config.toml
hidden_size = 576
norm = "layernorm"
init_std_qkv = 0.029
init_std_o = 0.036
max_grad_norm = 1.0
Each number is 128 + 24 x the weight over its row's rms, rounded and kept within 0 to 255. Layers, rows and columns count from 0. Numbers have three digits each. The size before them is the row's rms in percent of the matrix's.

# layer 3 MLP up, 2304x576, rms 0.0415, rows 1371-1466, columns 432-503
101:101145115118114074095135102136101170131143123112183148104119143128139079100139139150122115149166122112152137131153114156086159107156144152119137136141136138148159141124126155148116147166138115119111131121143132113132
107:132096127100123131146105142122110117136117128114138144175133104156156126104145111143168102156133110141100146063137180120133144152123147119130144099107150150133145119128133117127117121142151142155084118135136150099090
107:135163150125121157114126136145165101120158138117126150122123123155160163110092085098137138116126117118159155141113127130123107127122119105116145122151140094097110130108134139102117109132095119140120171100123117064139
095:137138153116153108135092139112144147162119131116156114138119176137152151096147121139149102109141116098122129124121123128113150132126168100130129150161143142159162153129173096115106117136156124060124164124124138140114
100:121146147140127131090101128131107174121162095134125119126088160134122130122140123128163111113122102139139136129169106122086133115124106134145139133170165097135106167139117145141121108115120147116089130162125131071116
102:108165158126142113106158103127107138143132119106134133146144123100125130154112139098094142113126123123120136180130118121111127111123142135131140110129123121133093115124133177107101109120117163162091153114154137137071
107:125125146115109152122119099110113138143152115118104129128086138149142110132139143146110126140114095129127175129115137120141169148135125121109108119127154127113153117092070120177124118125133108129152103155100139118123
102:122140153120162153116111117088143148135151131045044148124165127128117142148108145141117139122129116100087116109125160146103164152148111165169157119130123129136136133103112134121129139135132108090107137171134118151107
098:099131145131093095110139137147138120152113101139095144103137104155162103133122163125123093142156084129181127131154141116134099139117168105159140153134120105170153107119122146085116123108112138108148164128110120127137
100:097109155119107131109147109108118130130127152117076103159114126088125147122137148113133111127088151127149173104133127143117113143099128111106132095123105103161151140134131152109146095153109120111122136133060128098116
098:099148112115099137188079156143112085134082138133114135131159122137127136095115134143192135167125146164118139115127078148133122145140156156121123161159137126140117131148143090142108101155127116149149133095126117082123
104:112123128162119117126110096177122142146109173117145158139169141138141119187125152127137130175152121151146108138140121148130156144161135137118140141140126124159124131133121131145115105098149158133087164121119144101141
091:137104141119103146141121099084160143105167110123161119127100092091077115136150110137113142128166126076115107126158105143151131136175121150141130135124124175153130128113136098128129092163154129123157146127149140115170
095:099127165126108073159121106128134123116125114131148146132074093149152132132161111138089097152073149136138149132147156159171151118139113113087118098135114155142123138119147104142116156115129111112123130121143135152122
105:132096133123097123129166081135125110162163113109113099155151094164149147154135163174113132129157114135113137141130128106139111176104135135133129160139126129107111108133156140164171122175179147182138110121110104120148
095:123138138144165177159177111130097122120196117115095112161170117133132110118147154112142122121105086142161116182137116089124152150124168097109129090146096100083107148115164128128105123154097189104123135120111126146125
105:135096130113166140112126176140151112105123075134133132144098167153149123131126138128106128171134121132122139096085137106144138117155131165104108135106169109157095122147163183150135110141115078130128130135132076159120
094:113105099124066135141151100123144114113125116147153111172133072099118115179125123070143118104124112152137138137129145126099151149128143081132142154087106180136081128152121122154128108151118142110112092128094100146134
101:130118077169151154113147126138164103119101127154127134131112126087091120113117095109111100137153099094144160154108165147088101119142165110132168147142144153140130111133115128145082148132111116154100115147136134101121
106:181113122115149118166154177119122121118155107119124139117135156110139100083112119176144153142162123155117118172122136179090129148129184119147158114154121127119143170152077156104142174144117154168135112120126105135154
107:111125147147121088115157166194134113137126132061109142152126129113131105081143125128109090148141127105135128093072113148117134141144113120133092173193095155163086163152123116125100171109137118132124129152151088131140
099:140100162145133138105118108133124151109158117123141143130150143096153156146094133135136125163081176087141150124133135128102105152111172069090152155127110118141139084172123161130094135161108145114162151093153104172117
089:156158118120099138153095106167113141107113107124098138127097156128123131119135106135100141106115107112132145117161140111176129141148104095130159161131119101101146115137107159126177103091131159101143134150113124094097
100:117091135122104149131092153131141193127095146131111121112126094158110123149139074112131121147174077140135171136113124148106122163119121100134115126111112122176101123145114115121118132094115093101123138193115126139108
104:120112121105152115102127149159141121131136091132105134147168150129157164138164119136100121136118130086138125120131115160132115076133125132150138143136114117126115145134150129136129142138095070086168123156168134147104
100:113119119150151136128108140095152136156132115149123134091151149177161094124113144127094118070148088142087119150135140125156160122105143130106159116144069150131116142150121087162142120131128138153143112081138110121148
088:082109116164163135104104148152180117098141125142128136115126137119140127127119119166091046128137145166154167136150115137148122118171120179112134147108109098112130113107154156200109082170096164153115122127123127084102
106:094179132119154142130125135148117104127166110154139099118142139161133126115133118145180149153157128132132118127139146146119117134129106152116093143160130106143165133128113134152125157145145097100138102117147107112101
087:141104116163154127154123130171153138124167138143101118106113135160096123127166150154127145092144137186141127099105159159108127072111144112104122101119150098111164153143120043085137159128137105097136094152156148147114
109:123130155151085135119096136150132132071127112106165134127173202137110159122113172111139110139103128112195150101105113102160168143111106129131192098160115183119105140110194116140114129130137114119135124131141150112110
110:104127132113072082128146094147139149156121138113112097094124086126148109121144165113166153135125153124127099143105105112159115109095130158109123064144124110126133156100150139171104158145124122144145138141077149169169
097:165140119138127132168108156183158125144138112176055129102123116129111179114145132146075145140112128108123177080098118096158094109102101112140146135122163151145118146072167157140131144128134114103117141137144111134109
097:122130119143126119148147145154147122151129082101151120135149129133130086119115150104112124139137164161084151134118163126117167120172155142161125124126120125082121115172119094101095155141140117150131157148113158103128
101:093100092146143147140122112134113148119138090134106166130120142134174121131174125115119173130119147050123101144103121135148083113125143162176159163132136129141101135126175114092156107140086170144107145132148086097080
089:109127120108132155128106121108092144092104109109131123157118130145119165124102171093109106127135155155108133121117105119105104165118105109094148152122110157130135096105128131151125163116112101145151112137110112157115
101:160117137120130084135129136123107111101168105154117166116179142116122144126142184096132110138103118092123158138122165128135095143154134113136131126117116126099120121136098128146175133161159131134122115145132121081138
104:125120113126161123108172134145164145156113120142146112171131123135154123088068103102147140135088132143144146106120130073105156145167174139118105109151133127095142078098143111185150112126116137127138143152124118116101
112:153122160148161137157163120140122164113124116108134149125154118156116118142119116124077155124139131124122113098126141104071117175185093123127098165168127099153084144097152114095160112082106117108148139159144117135121
095:111102151140197124107149101166078120085132125120148133133182100124157135121172160130161132138110136126155126085141130130119125162132124159133110150107117141119132101109084108136120120130120165133125090162128084132129
092:142124124119152101155115116142106145144140116157108165104152107109124118169120112109097132134123111097142134139104142128135097178113089100130100107109146115091114115079122125118142143088120087065108149132109130089129
104:139124181148174107122113152094157165120135124130112116086088154067075155149148122117123137134121131130126134165094135077128126127126139152132142141072179054097143104155154166101142125168111142154125132130105176113112
097:156149146123148118128148143148120086128111126124129133125147106120134160127163136160142108149106124128169121102106107099089111118142083157179106132139117097133129141141134167132104122120101146123136108160121122166115
103:161113103161114147144119142101082109151123090108098088097105135135155099134148089159106135143074161080083092115144127149120126127167142094138131128152089110082146117089106149112126176138141127118118140133128146137118
111:085134166151108126092149108133129169107121117123110149101092147133124149148124142107139138136160121157119129143150141143106145115123102137109117139174093139109152081133090163119081150111138139105153148078123122158098
108:104076087131135146118148132122143131092163147072133154124137135176123126073101082153179145130116133110121111129150176107119116086136120137126137138119131111137104144134100135165176152112130146095159116105111109112101
094:133176138120130123098110121084129140136133115086108101153104119097130157143140146121148141109134117152111153115167120172126118108135127121124129129110151073122096146165103115099142128159182156113176150153137132164117
105:152114143153119102072110148151124162114138111160140144101147172154105144126140156130132107122117110175123094124122157114120136111126110103158126145099131113134131123145155168144137134153114109139115122094096140126106
098:149168117140148123067160119117105149141080103186138120148110120129155145128132135106122092115097143125126141136138126148135103134087145121091123134121135086151103135106132187120105141140111174139109140122110119096137
093:103111098089117171134154124146125121142115146121115134097171122090133131142174116168130097090139132140103127106128119108149134121148113154100161165119054083142180122139115133081123120122134103113146087150144153122149
102:162126090103146122132130123154166161164090143152115135147121144171130147128109110138126174109135155121148141159144135144132138139124115137150068095128147136153084107109166119147176121112128142132140110091166134142127
086:135135103162114108131115154145103112139139128130147157122169130150131095134110119141133137100115119148126131106122146126104165117136167122122086114115141120107085124170139086149133110140129134107182115108176099141136
099:139145156120158169123132154131136130108128151125108135143110141124088104127092129105107132134128123169097098151168133103113141129126119121148119140083133114130088120112132138153114144152181091137142114065118107089142
102:115160123122162120124133107120143111127099141085127100111132120137161151117157115140161122109118120173129044125096168110134124164114175118125121153096118106149151122164177185144149142135153075123158166140114126119119
091:115104154114134093121137118120110150146128134131127118129123143139126153144138131135159146159108126121160169143136175105082163115139148119126078185083120157100156101136131128104136101128156130104119124122105171149126
101:131100113102122118163160129157069129119136116153135123091132127166059110103102113139139119138143138142137155108131113100150153102138126175124112129172096155151129147118103104158102149157149135133125103111133115125138
101:136136124119151162131130129186114122186145151128083131144133144109109113127096136132123116112089118121094123101146089116161169125115105164156131130141142156112119139124165104163122126084137139127145153152140161123069
103:156138139173167118135185137082129130137144123114102144106155140098151154140137123112131099089104147079151132103190166142125148110107123128154131093133137135112134137125136148097141129117120188113115132178094143096136
099:152124117129166146104165122133137170141139131144122178106170155140162132178099107133107129104120106167100129095082132153118120147126117126104092127149101146117160105135129158088108090151131195120124153134124122094146
095:143129110097111123122111116110141094090138142106119141107136143113133125137114060125134149125104155122169127119183084105106142132121097159098150121136112176135132123128099172153108174139157135136087129058125106094124
104:114146084117085144134116126121094124150143120126113146131116122139146118106147140139093121113117151161149081154112139098133139116125146133101161122097086066107103143125091135092144123144097117115077142112153144098115
106:115157144131092076097102127107170093088136162143144118132177167168113107152126095125141163147167147141149142135125164128120102110113142091135126167130099106114096114087140103145150164125125147159122131107076120114130
100:133130127101143104148096144069128126125120088120163136087150147119142134103109136123118126139114157143130110092195102115110119100118120118122166146128148106109129132127142122114109105116135100122082085141137098101128
094:099110137151168164112094113121132145140129153119130109166126086102144104139099098138104100140070115130136114112114135159150135135113130147121106119103130158147087147137103165121094163143111108112129106143160135087108
100:149147161125110118127062135116120088087121117165151129142187168124127132119114150096096138129117157094183126083116104175106117128127126129114148118099123139121151171128105152147139107118127070099149153138129125145111
088:177155139116066124069139169122099137100126096158105113132118122107124157139124150120136126138084126125096141128134153140105123134086128139128148129130138114129154160146083155112167135123108085142077123112101125139094
097:132185120085107145121144143139138131126126128122158088109127078178141126114082169149103169123159129139098147159129156120115141145161144117116150124163124143147156141104123167118162166168157130117119152119113118150132
092:155129153155122154158135138160172123114170130118107141130143122134093108162115128138105138149165113131154111151141153148120131151129130106130118135128154147160175109096130120093166136164123182124149139145137108131111
099:121145146093136118114112106174134137186131125170116156152112117136124151133176155154142119133139139167163130107140153121122120074074127164146121113103124107145132128143182161174110119098097163093118157119099120137125
103:111133131127088115160119120121115098094116169108122142139099118129119113132107132118107134156143102140084134138134145159103115173096131100121156140120137123149110109104077113125163111156090133155129184118130067080110
092:098104134118110119112096126129114145161155072133107128130098114163170131107147136111115183118110145167089094109135109138141132116105095098136139153082111070087165135106121125113127097159158156131121161147096157094142
103:121127133135112085096105116141149190138155125120110109149119129145081136099102170117094135118120155132129115138078132092093123130113135159132109127135148127170133114131151127128124119193161128133119138100138113084115
093:119128154145137146144107093138109128112140108146100098118120115165102145134161134160125115150083128223090135126159112144157146066151122069142125122098128098129152109136173160133124135090134095157138093127128130131087
115:163129167120155183145139137121102179093126108088112154114131108163184123095128128131120172166109158148097147158150133103126133119125102129137157096134131123092124154109168154126111112171137127087111092125141099129141
107:077155152133154152136107096115105128161146101116129126109120127073127133103091144158134114139142166133125127120095123137149150103130186139116117130176118137143059136142153142128116122138108194182134121117103133157134
110:148104139098140108124148159164130126147122159084153140077152092119134151187129114119134166132130174144121142136152143135107115183155118124106116141072116110143132155119114171166153122125101099154106157138139100108083
093:135150112113144151100132167174161145139096138167135170132119114146142113100149139120090131089124116150120156102144113087115142151125140159096163157088112115148159124111153118159148152109117123124149130116173178066102
096:120110146128168143138139129131077165065101117140152134137159070141119131122149100121103147134137099160119121125152114142084141118125124169123111104114125128160106119119158125120130108146113095139154094149139130133146
099:134170158113114144132085129122171118134143148127119117120143127138107157137144120163113124132156099135201134100136097116098162126102103142144138159087093154123123155148146122149144131099140103112136133127128118135101
091:153123095110138085129124111123139162138135120097114126148130151146171158104157079160185100141112104131129171108089134119113144136125096123142154135089186141131149100145129162134126123098126119153144135097089133110120
096:143111135086120100136143099132114125123097160097148122078137141147112148155115124131127142147110125109127101129145142115131152141138111159154109144093090107117122132091116154139136115111161138140124156116103126112130
098:125115122112067134132080112136155140138132129129146177157132107130135169137133128153124139088138120158132080160135097163136119134135133106092090100105143127135103130062118150092131117156160077152164127138123124166145
098:107116130114114131141115139090103162149161119088131094124127148179152148122103139088150126128132143101165093158110098165113107162129120111085160146127090088120123099166153133132081126154111130110110149107108101082138
092:118119121101092158155110152151098149109084130121101112168115147138167098107141133128131124111109101118140170081097115127083096126145153122125119159086093132135137135122141084174115097098149099142136133132139115212112
103:111116148129137150118152112113131141130114122148120135094153153115141131139135118101142140144120098129170088123160095152116142091117155151110079136126146115120138118065101136137169129158151151085133115134136103126133
106:159098117117115195106145081125126096127157114121106141125129091138184116106127095122144094144147125127120116151125131117082158143108127114120100088088155144137128101086148130154122139142133082138146141134095122149119
096:137131121094136137121112147155116128135134094096147146132110090142124102138144166124134150128110152148137124112125136145113113141167161152137101126098148117101125151160135156149160150135143114149161140140102099139107
099:103135086121092149146127157169089099123114102108142147173128147114101148108140143112118112117124171147153108113149113100127116144135113113155083163150142113140094121133111119141139153126137127116133131174150130146121
102:161111126168151102133096149092133137136163109111131179095153129160091112145141155090140114117169101094123167165131155100084130147180158144134141122119104122109107141177105083104124103120179112084123123102147117122119
105:135131150119117110099171122117134135107125121179106122120148133138099145083155117107163112175128121095125130101114139127115136151130090160129135092103110126129100147121120086108118170178152103098150115168110167172146
100:171138081105103141135111121141156128117154154131138103119173098120139095108112163131129163126130110145143148107131104149147113103101159160126123106122133127141135142137134124120136104116127111166094074161117167120140
096:100114107147085185155108108134106099115136137096159103113154161110139107138174148153114156133122132114102166100119135152130138142107107144137162130192142114155137125153129098108112114106126151153176114139130152087117
112:153112148106118145094168102211124106119098097151137140106096134138126086127110107145127107148173091128120113111107121090120145112173110134142148165152143125145130153170170161094133108133110097147129147109105143140130
098:136107117116158133087111132148165106141155162098159141154072124138130127172131095183174114139117124164122127155103161157129122121147138118150104124116123127095136086112098153166152133139140105116131090121089105177085
103:116122117127169152127082119141129115127087138107135105084134154104121133134122136128122106104126132192155134102095118146109127098118153125105146116122122135122089108097119123096138182186091115137156125136137166161124
100:144107145132114151156154147144107101126159119122122137105140148117089094121064137127117145110128137095142142129136106161109117128097134128146150140158078099157136102131127110127140093122154091120141092140149167103149
103:133123132125136113081103098112093125182126107102147138124174114142150122153144141173127129120122158135169151160129107084125149111136138083098128158130125120151072155104084165171157145112120145126147144125164151119143
# layer 3 MLP down (transposed), 2304x576, rms 0.0415, rows 1371-1466, columns 432-503
106:138139104109147109123150123093140089127139162081105141120102117107126090138159129118104144154122154109138125119182161147107122138152158152129091120122166133118125122117185123159124129123118141120146166112107131146135
111:132149118140142162081108132097162154112132175157124138126102117143157121136114124154189116157112160112090146128110137125168130109130144091139095123079095116157117103125113172123109122129172169098121149089109122115117
101:087079116130089188094129140132139141150078116103159125106093139114115116145122129136128200131150132167162153162110145148147129098158125141148115104138134103112070127111097134111143147152120130111109131133142062166130
098:134148140114175125092083149114112122140150130123119089148106111164131141146109165141144142134115087153132118142157109132163116113118085159149154145134116097136120128111114099158099125112147135130103095143107151108136
099:146177160142154150150149150101139134157147119151117141149154121131165169137101143130097130104153156100112153096123107131068126138166147110159087138151139098159083150117129122123128079141148113115102130120136100142170
106:149109146143124126146136139156141088079165133084116091156180151137199108087116122149124134170134159115076139140148121124154116162110127109143110096131147152142151092125109132154076120132143126122115116157145139123136
107:103094147113090158140086098107130117127161127138153152128145138126120154143139125130141114147163138137139098107127159166125140102117100160135141163170121157107154131111168146150107080158140121140115149136143157168145
099:117150132101198129156134156126142173118158135128132144129109173168127137128116094131144150126121143132125119183123107172100166138130126075148120120094105120100154094136111185121145101109149162118108117121148111142120
097:124163110101080150165115154135149114118139183115161131104139135137131158122135125119146150127145112140118102177147164128112130094159100118130155151161133130145167115131134132142126183100123120132116160134119109148137
094:142162115110138131132101159139136136165113129111167129104097121130137136148102120164145152143154132107183094123127071111162161162110167152094127187093126138143157090080166104150119138151150131150118123128135145096143
099:113126109123144114121121100139090167107107139082074162115137159134112157133144125118139094115148097110163159119145109187126146139152146116125106171115127100125124119168095116124142154151111152152104131129156127118089
104:133102141196111134095095141102150140083143135096150129120134119142118116143114118163153106118131137101189185148125160168124145153096110117121146108152117163130108162127133122135099114084106115110131138178127086127154
098:116180118149131174096145122135153176122125145075105146175126162173131137136146175123135090140154153147143129164141147079097148127122119106115106153106141132159168088119150137118109146137129113104097098133131148142086
100:095121146133112128137113126108113131134152170160173145128134159150142117116127119125114114136084075102109113116100089112129127160127100131126176102122104156131116107129139109069166135155124139174103124104143114123147
107:106120161118131119144150145163113079126141122103119159149150174152115094126111134102109105109172134158121177127139162144145116137101155132164148134094139158113135108201116134122126089153106109144111115129093119104132
094:098143149145083115088104144077091150128100153115133132120112075121127156123117102153099169110101134114122155112131185125154113093134096155126111113089136094149163143147083154143142169086155087093131087158136185111106
105:110112122154136153156122126168098142138139170094123149161136139156140089091104109075135130105135099065155170127127161112161110134124113113164112162125116109114126123168133115140154144093109167131090120151098131158161
103:084139099146095089115111141135113146109096150119126148132142168097135109134150130139144149125119110107133103154135109169159127085112138136136112112116131183100104155124075142109134079116165127116159129097099151104085
094:136126121113151138117155128123098109141109100170137129089091120123115148116095155092152147142149077182113121139128159153095086123137117170114118187107124098088139115111104132112100147113140156153110152115127138162130
098:143087079135123102128117171120132134131084176139157133147102105104167096124136108132152124113154109110133134097147077151127116183147086125082106090145123087115090154158116157100145101102130146105183093145114122110098
110:117148130139172091136116164171115141114162096143141103128127133072101089143149111132105102185116111133123162171110160108112112152135141109086087129221102163098148119117121103141106146121092138140164168122113133135132
097:123147122133091129104138112162098156125093123118127141146130213170101133137136104131099117118098165154110094124113115153142146073163199126123130155111094127077125135117159159062139155126140120149126146091123095160101
097:076133150162096118086140138117164102148172169123166146170158097128097151140144147091143079128130112151131142143088153121112147105107158151134133115135118179128106143103115110155105115156126145132151102094141159150161
105:132128107115154131159111118121126098114110139143132166138130135147133123145136085099090147152148142163131107098114143111127132122125180107093086165112116165118137102134112162151119103084125124123126131125161087123169
105:104143114161088112127126124110168134159102105191105174115173144140159113144130134144120127124140119093143140128096130154125121114106141201126123127141142129109136081119127107144098129090126146132113156129116133106145
104:151188151122121133155135108137108123114147086109109126111104132121080110151116132119159091136129198133126153145126122106132121091125161105137139134126135138139165110101123109154133141117094130149145147078146150126120
089:132132140124137128135123113133155150176119135143114114121116121138116136126113130147140177099107144133156105105126132090144149111115153139120155112136160184134133136138100116136162128142133143128112166129130127125177
109:119089145117141111142085057101139127144113164147179128128114124168105153164123112148139136133131113157142110125101113137136133142149067132177127136119145146156140105138142125099148134121136165145107086138096127118144
092:124157131083133082158154109117130151081077111161116130087137141101180126113125148156120135122137171128089125156138107125131134113139093137118154154113113136133089098073149144152075121140169147102121142097142099112137
107:136136101137137122130137143135172102122143094110146108116137133123178150130153138152127118158117118128168130123162135108170139144072146139118155148112141163156108101180125163119136153121117137150118135111166100163112
107:079137140175168094168132094101098111129102124131132147113161105106089174145135110140111140110078099154113130114108159149122089169085127135133112082126114092115137136123102082153140185144149170110131093110049138143133
103:103180091135088120130126132088130158137114087115190172155106127152172120159158117110140184110115131153120148137086089136147122152130122127141102119102136105135091083121097164164126126127150144148158140106137101105153
100:124153131089152113147117123105144170131110110118125102158108132103159127099104123111130120139124155109170130176094078113120104083088150122115121103133154144147137171120138111160144120135134130111163117193122151068136
102:141099118095143117154114122162153067075163146167115111135087109101137128139107131107134117117175139146193102119136138136084132153140155113104128134166133157163152164136180132103126123111131109147087097138173134129118
097:110148113152124074158107125116119148099102160132142091147123137113171119154117140113138127157182185087131100088130144117125150148160142158103143122145158139136140139126142113172140146072173096114090145161110142110146
103:147115169102115127145123102125161163116154149104115132144139182104127164099169132104113143137162137119141096110164107111145126141130130105155125136127134156112110119110120132128153100140100143167135116100072138128151
106:096178105094157116132096071144092119200081161180138146128132154108115147161132138165153114142115164146125141131093147149122131125111149116162134131111105100111096125121108134121152143105096155111103104173098116104107
109:135128112116167137122119106134112140139121140138088111127148105129122151117097142136083165088108112166101115106144125125176095118136143165113119132194114158168122102095111128108139104131162117094129141137115114111150
100:140136109124118108136160138135090127122127128128086125107138134113135107072078118131109146105136182142115166131149140151099130161133124131059130115165145130085128120134150108112166151150140088111167109106115132158131
085:112136094136133104100122151095095088101109122106148070128113150137139117134120078167141124172101151134120105146127088125135112108131129149135179110104120138089147152141095136126150163132156187145121149126124129139154
107:170112144112110112124119160097133143131145124120112142140168121123100116140121087124186159130122129118156100110124159121122155118108140151169143089201075162130187143168144122102124127092121091135150126144116160089135
101:119116112117115125126137093155142127119143174131155128110132145114111070121110141106164155121142160121134119138155119174127141155127094106144123124132132125136126138142146145089143132152152112132141121113125154139142
095:115105134100121127114144144134136113125141147113162139113122202105153107108154145156187115155150087115131154116158104118114173088104126120056173152156115096158124144124126126147127087055118094100101111123124076128136
114:100153112126147099110081109098112124115129139139139115137090084139136095161155124080106102128165105134155106079148139149135148141101139158112123139140147121150137142126143159154121167128113121123132083144146182102127
110:111092142101119123125129128119135141128135112130148123134192147104111133150104134146145137181061173095114133138107085170149118118057087113130137108136106090152118099119141124102176145144122144127124163143126135121126
095:127096110166124186117119142139112104098129120179127120172150104115122146151098142116113107128127161136117103144121121136148165124146163117140145124101150135135131126111127145124150151084145144170156102118161168118140
094:128150170117148081177151154092103141149109120142099175121138118145159094118150118106131158088142110142117118148149113131122104082120143150127124134123119171145109124186149109126095126131114143117178159137144139127168
102:125149143099121128113149184082093170149121137132110120132115096136149133134138101143149148121120095155168114147148127132106137104100118112166131142149167164154183123183099170112096112154150136113137118121113178183154
094:131157128096121104157121085134110122142114115132122144046106125157149076136114117129119100100127097146140154112141121121134102126170144124155140074133113113131117085111145135144128137109110098103162106097097164116086
103:139097134072143135118135096141189122131119099137085103102113154173142155200112158136164133141126141149120151138137138123136148113160142134159191152095108139148105092108127154154148140098122136146156117133127120087101
092:152131156140109172093111140100100101178080120131157141129117128164145099094133096119122092123067120165152110140124102161135140119111123135157101162097126146125119135136123080173154145127145144167108090111147132119095
098:170140130147135152148099093159139151149176127130161145095141099151108146148099113087127103082125144107138120157154116125123131095128121139109153129190099122186080132126116188128116126163124111103096163127116113117133
092:128139181118138155113119161123127142107166143129163114068123168085124161127173147091155139148105106129113128116141110154148100178195066160148105127135128152141185098165089108117112151118121163137110111151136160114186
099:170128172091102145169118129131117133099077111148159162145153133068108132134125113136160188158164132123101089117153191107153091161152131123100139160129134157155132143123145092160125140133155105110131111129121119124113
103:103104123161154085150112119126100125158150129134155140099095143168081166110108168155129122173147111115109114134134149163115118104094127095141117117157118107086150100109128129130158114113160119153129101096115139073092
099:148130132117129153109082137108132108118172175101131137130134112126179163112141149127130138108158131131145125119160153131141156101152131142087147111109131139142139107159112126174083118163146107111178124137124170165070
107:107031152111120140101137128134107176152083103119136120115119129150128134137127109078149142122141137129121082191140154122153136099139138123093124142116144128130120135110121173124134097119105139176132080111116160110125
096:141123105156129082149153197106109109160079119140143143176117095126143127124173172094122134195107117135158105091130179146129126131086140120162113159131158124144118123144151121146111135044141134110156144121096103116123
094:107161154128125127117140150112116129152120142110150146152115103120112098131137133135130098093165107112169135150165131139136141162113140098103147149134072124150067139129143093159133147145080190137085156108171147133131
099:194169169113112111137132143180127142155186162154157139117138150153129094167107157109104127128115135124136135123097155129174131129117130107154113154100084106106099134149092084141112154152155169107119164113106119128136
101:158125117125121119159102101164144086169152174147150112090100157196122136152099134110108140135085143140130144161148091171077096116151094103117142123110175113136080110151128142096087116135136129094137126086164121051116
099:124140170120141164141151132134121157136114120114114134124142114113132207133128152155105127140169148077112153145064154121105120103185119111165096184115100129137122138104162111164130107132161090097130121141114142149184
097:124165153116108124143115135106131119102125105123130137111154135146129125134127154130100130146160109154153187169193160136110164132103125131135096159145130117150146136158102137128145106122125121145137068121166145144166
095:137120123092109161150157127074171127128121136098112126122144150087122074128122103142139122112132102160131107106089148095146137118138111128107127134174082120143141162160143123142148135124148166138129141124102109105103
101:128121112150149131168089087102148168173128150135140126166160074113159131144139097123129150135159141150206112140109140142116113142162136144163088128117110159117116128112141102138098088156126160126154125141108138125151
104:075153140084115133120124117115125153119128122150123128085140146127128108104100117136140099137144137143138133089121142100112148102123143094097135122193145160085190140119131156111139136118138174140177133089065123163158
101:112118149112152128159104133139137151127145170146112127146090130120120142123163125153109121148096142126143111134133151105118150132123103137188165146125163103089088110151102112134145118072144084146150112137102106114178
104:116172124126127122106142091095147102106132104113135127116110098082146126125152157115115081105158108117140110147112124128134151164133124117141118129131145079089172148141098124144143149106113112134110144119157121106130
098:142116095164145137132091109150134126146133140136137148139129106110120133148149176131176184141136165183115128111123100144158152134091118162143142159123146127119093106138083098079086119124116090086141115158138157100141
095:161111109166120104154131145130113085106152126133127133125102134118110112115122115114133114148149132122125157140123115122152135183128164170099124108167135139147135118142141131130123167163103179087161127147131130108107
101:119117127117134118147105135142077131162089127117112136142095110153146138129103157128136072112178129165130136142108159125176160152098130121145125123140149121156138134150147085101138163145127088097125126125099083100127
096:184109144124087134148095090110101079118097152101112078071143133109134125116117096125131122124133145122103093097151138069168176095151126132135130116106105112140145130111155109135131124137103119118161130138090094119119
103:166122142103161148143118126189134102108131179140144156118088069094160127173131135183099106120145076107158133128089116140164111149147148156116145125149118154120134089074151094131108116170154105110150119111106151118160
105:154164150174114134138128140124102125126133130144119075158134110123141167154140162107144139141106090165144118134138131110168116105099112126149136148137096119111094138147088149145134104105123113081115127094137133105147
108:149140154102131111082120105154094120159171076110112147138118158130114088138140095128136126100119112105158108084139113125150142139104136126109121086148108097157099171156140157138108112080150130092125121213054107096141
097:117114116130150143111121143126103131107160146108129105120116114141146131117095127089177166126137091141119126149095135160142144157118100112145139122090142130128155186155136154116155116122134124124166121120140124090155
098:117108148146132110116127141172157116139124141126104111137138152102098168140135142103127135118119120128135122140117137122140129131119086087095154086136167118114165096146098116147144146126155144118097149168125105087116
101:095182147124126122184120129147133103115118083112144110127070109103092115118116115118155152122139139174100097084151132130131157131128131125132169099169107137117157153108134076103095106091126119145098115117100135121150
091:123124171119093182096129103120141092108142100150131101161134107155130141128134113119084165137154148152127075130113150107142136138124148131131112133149152111106143158091161070148116131124179138121124142094138155136147
095:167131145149151122131118116139131112116176150136127102120104141148126080125146167151135148079094095113137099094146119095110154148131132146111124146124119076104124162124134098117115104085160130103141095143138103133122
092:115154111154165101123127134142119117127114131133129066088123172108107127114118151091137137187145150101118113140090133131128131124115124144188142138151101132108144154171130125120099158139078181127118113124130137117117
097:116100150165118143128132126116111070121122126096137158095108115075139173152158136139100117125147099135124149117162134136139159121135140145143156122109115136145157131118097144116119113121121130168137166131119125152071
082:128094088134108121099085158158141124140156125115094136107128110122111121110134084162138137154132117092132077166160101151142149138095167099162122108086146132084155155146143162106075162132172138101130152117093091168152
102:114156142145109120125107092111131086094134151102137109103126110137123108100150104185140106108151154140119107167109109113127160122126160148125136121121098108134090122113134114118116140138114126110146102100143157127149
110:116156133147132135131113100094079114101112131133128124177103116150112111139144143119152155086112131141148104108145099132129120171154143164149141119124138174151096122138165140126124159120108113133117094061094123123173
095:106113108151127118095159148100095148140126124153139121087120094106102170132143128102112111096123143129138116157154133167124136153160127115111155136102134121191116154145137100109114129133091083096098119125103136118080
098:160161120106157129142134139144137152135140087120094088161145115122124132130116144116110153090137155115128110118131168141120096174152121110112133121136117161140096154111111099135125114179143101115132125137126101165126
098:106098138103104126104146114164110121145154224137122085101109151139167107153111133137150154117095143116111169114132117133079152154061082107121126108157126145120140091137122164140124116140150133126149099142103125120129
101:131158112140208137140142161144173164112153146112116124081152110126165108091159089119077150103099142109113139122134123169124170147140133136158108136129098129102159155136165125116166120183171154147106131145121121122134
097:106147110110091107146136145151136118121147167147132093127058135142105097136128154121170120142149120131191124122125135143102106097131100134115120129094126138110127126169148052101142135147119133124137149130139190178154
099:100105157161150153099150144132182109180120147126141152133162088127133157163126121129101142103125155151101139091108158111148112106136132171137113102192136134141156156060146089126106112114155120128122143090103129106133
105:059137151142150112159148091107171097135086142106147133116148135106101146151157101110112121078110150149112118091105070171126152148183117110167121119113129156167111127110129150141103151091164089165153111121134138127139
093:076118068113113115097119133165112116141113066154112138114118146146113147131146099092080123155122110138120109133167155104143085078079099118113137090129123127137107142161146124116140067078136128082092123117151121148140
103:119153130111138112132137099098155114133128134130161114146138099093106106123089148153159110153116122132153115144139143095106121149123119115125133122174123156171106095117110117118099169159143169114120162112124137084150
099:148155147166078134140148120145097100150122128115136165103142147107132127096104078161102112135176139125140170143118108149107122128119144140098105119103124147122115151107139127121063159146110142131146146123108137134156
098:139136147133142152111159097163115180131157133157115153152152117122160129126141134160141113142148120123123114122118136119123097124098113194151182169152172153067127183131139131113151130107134110124168092166063143186107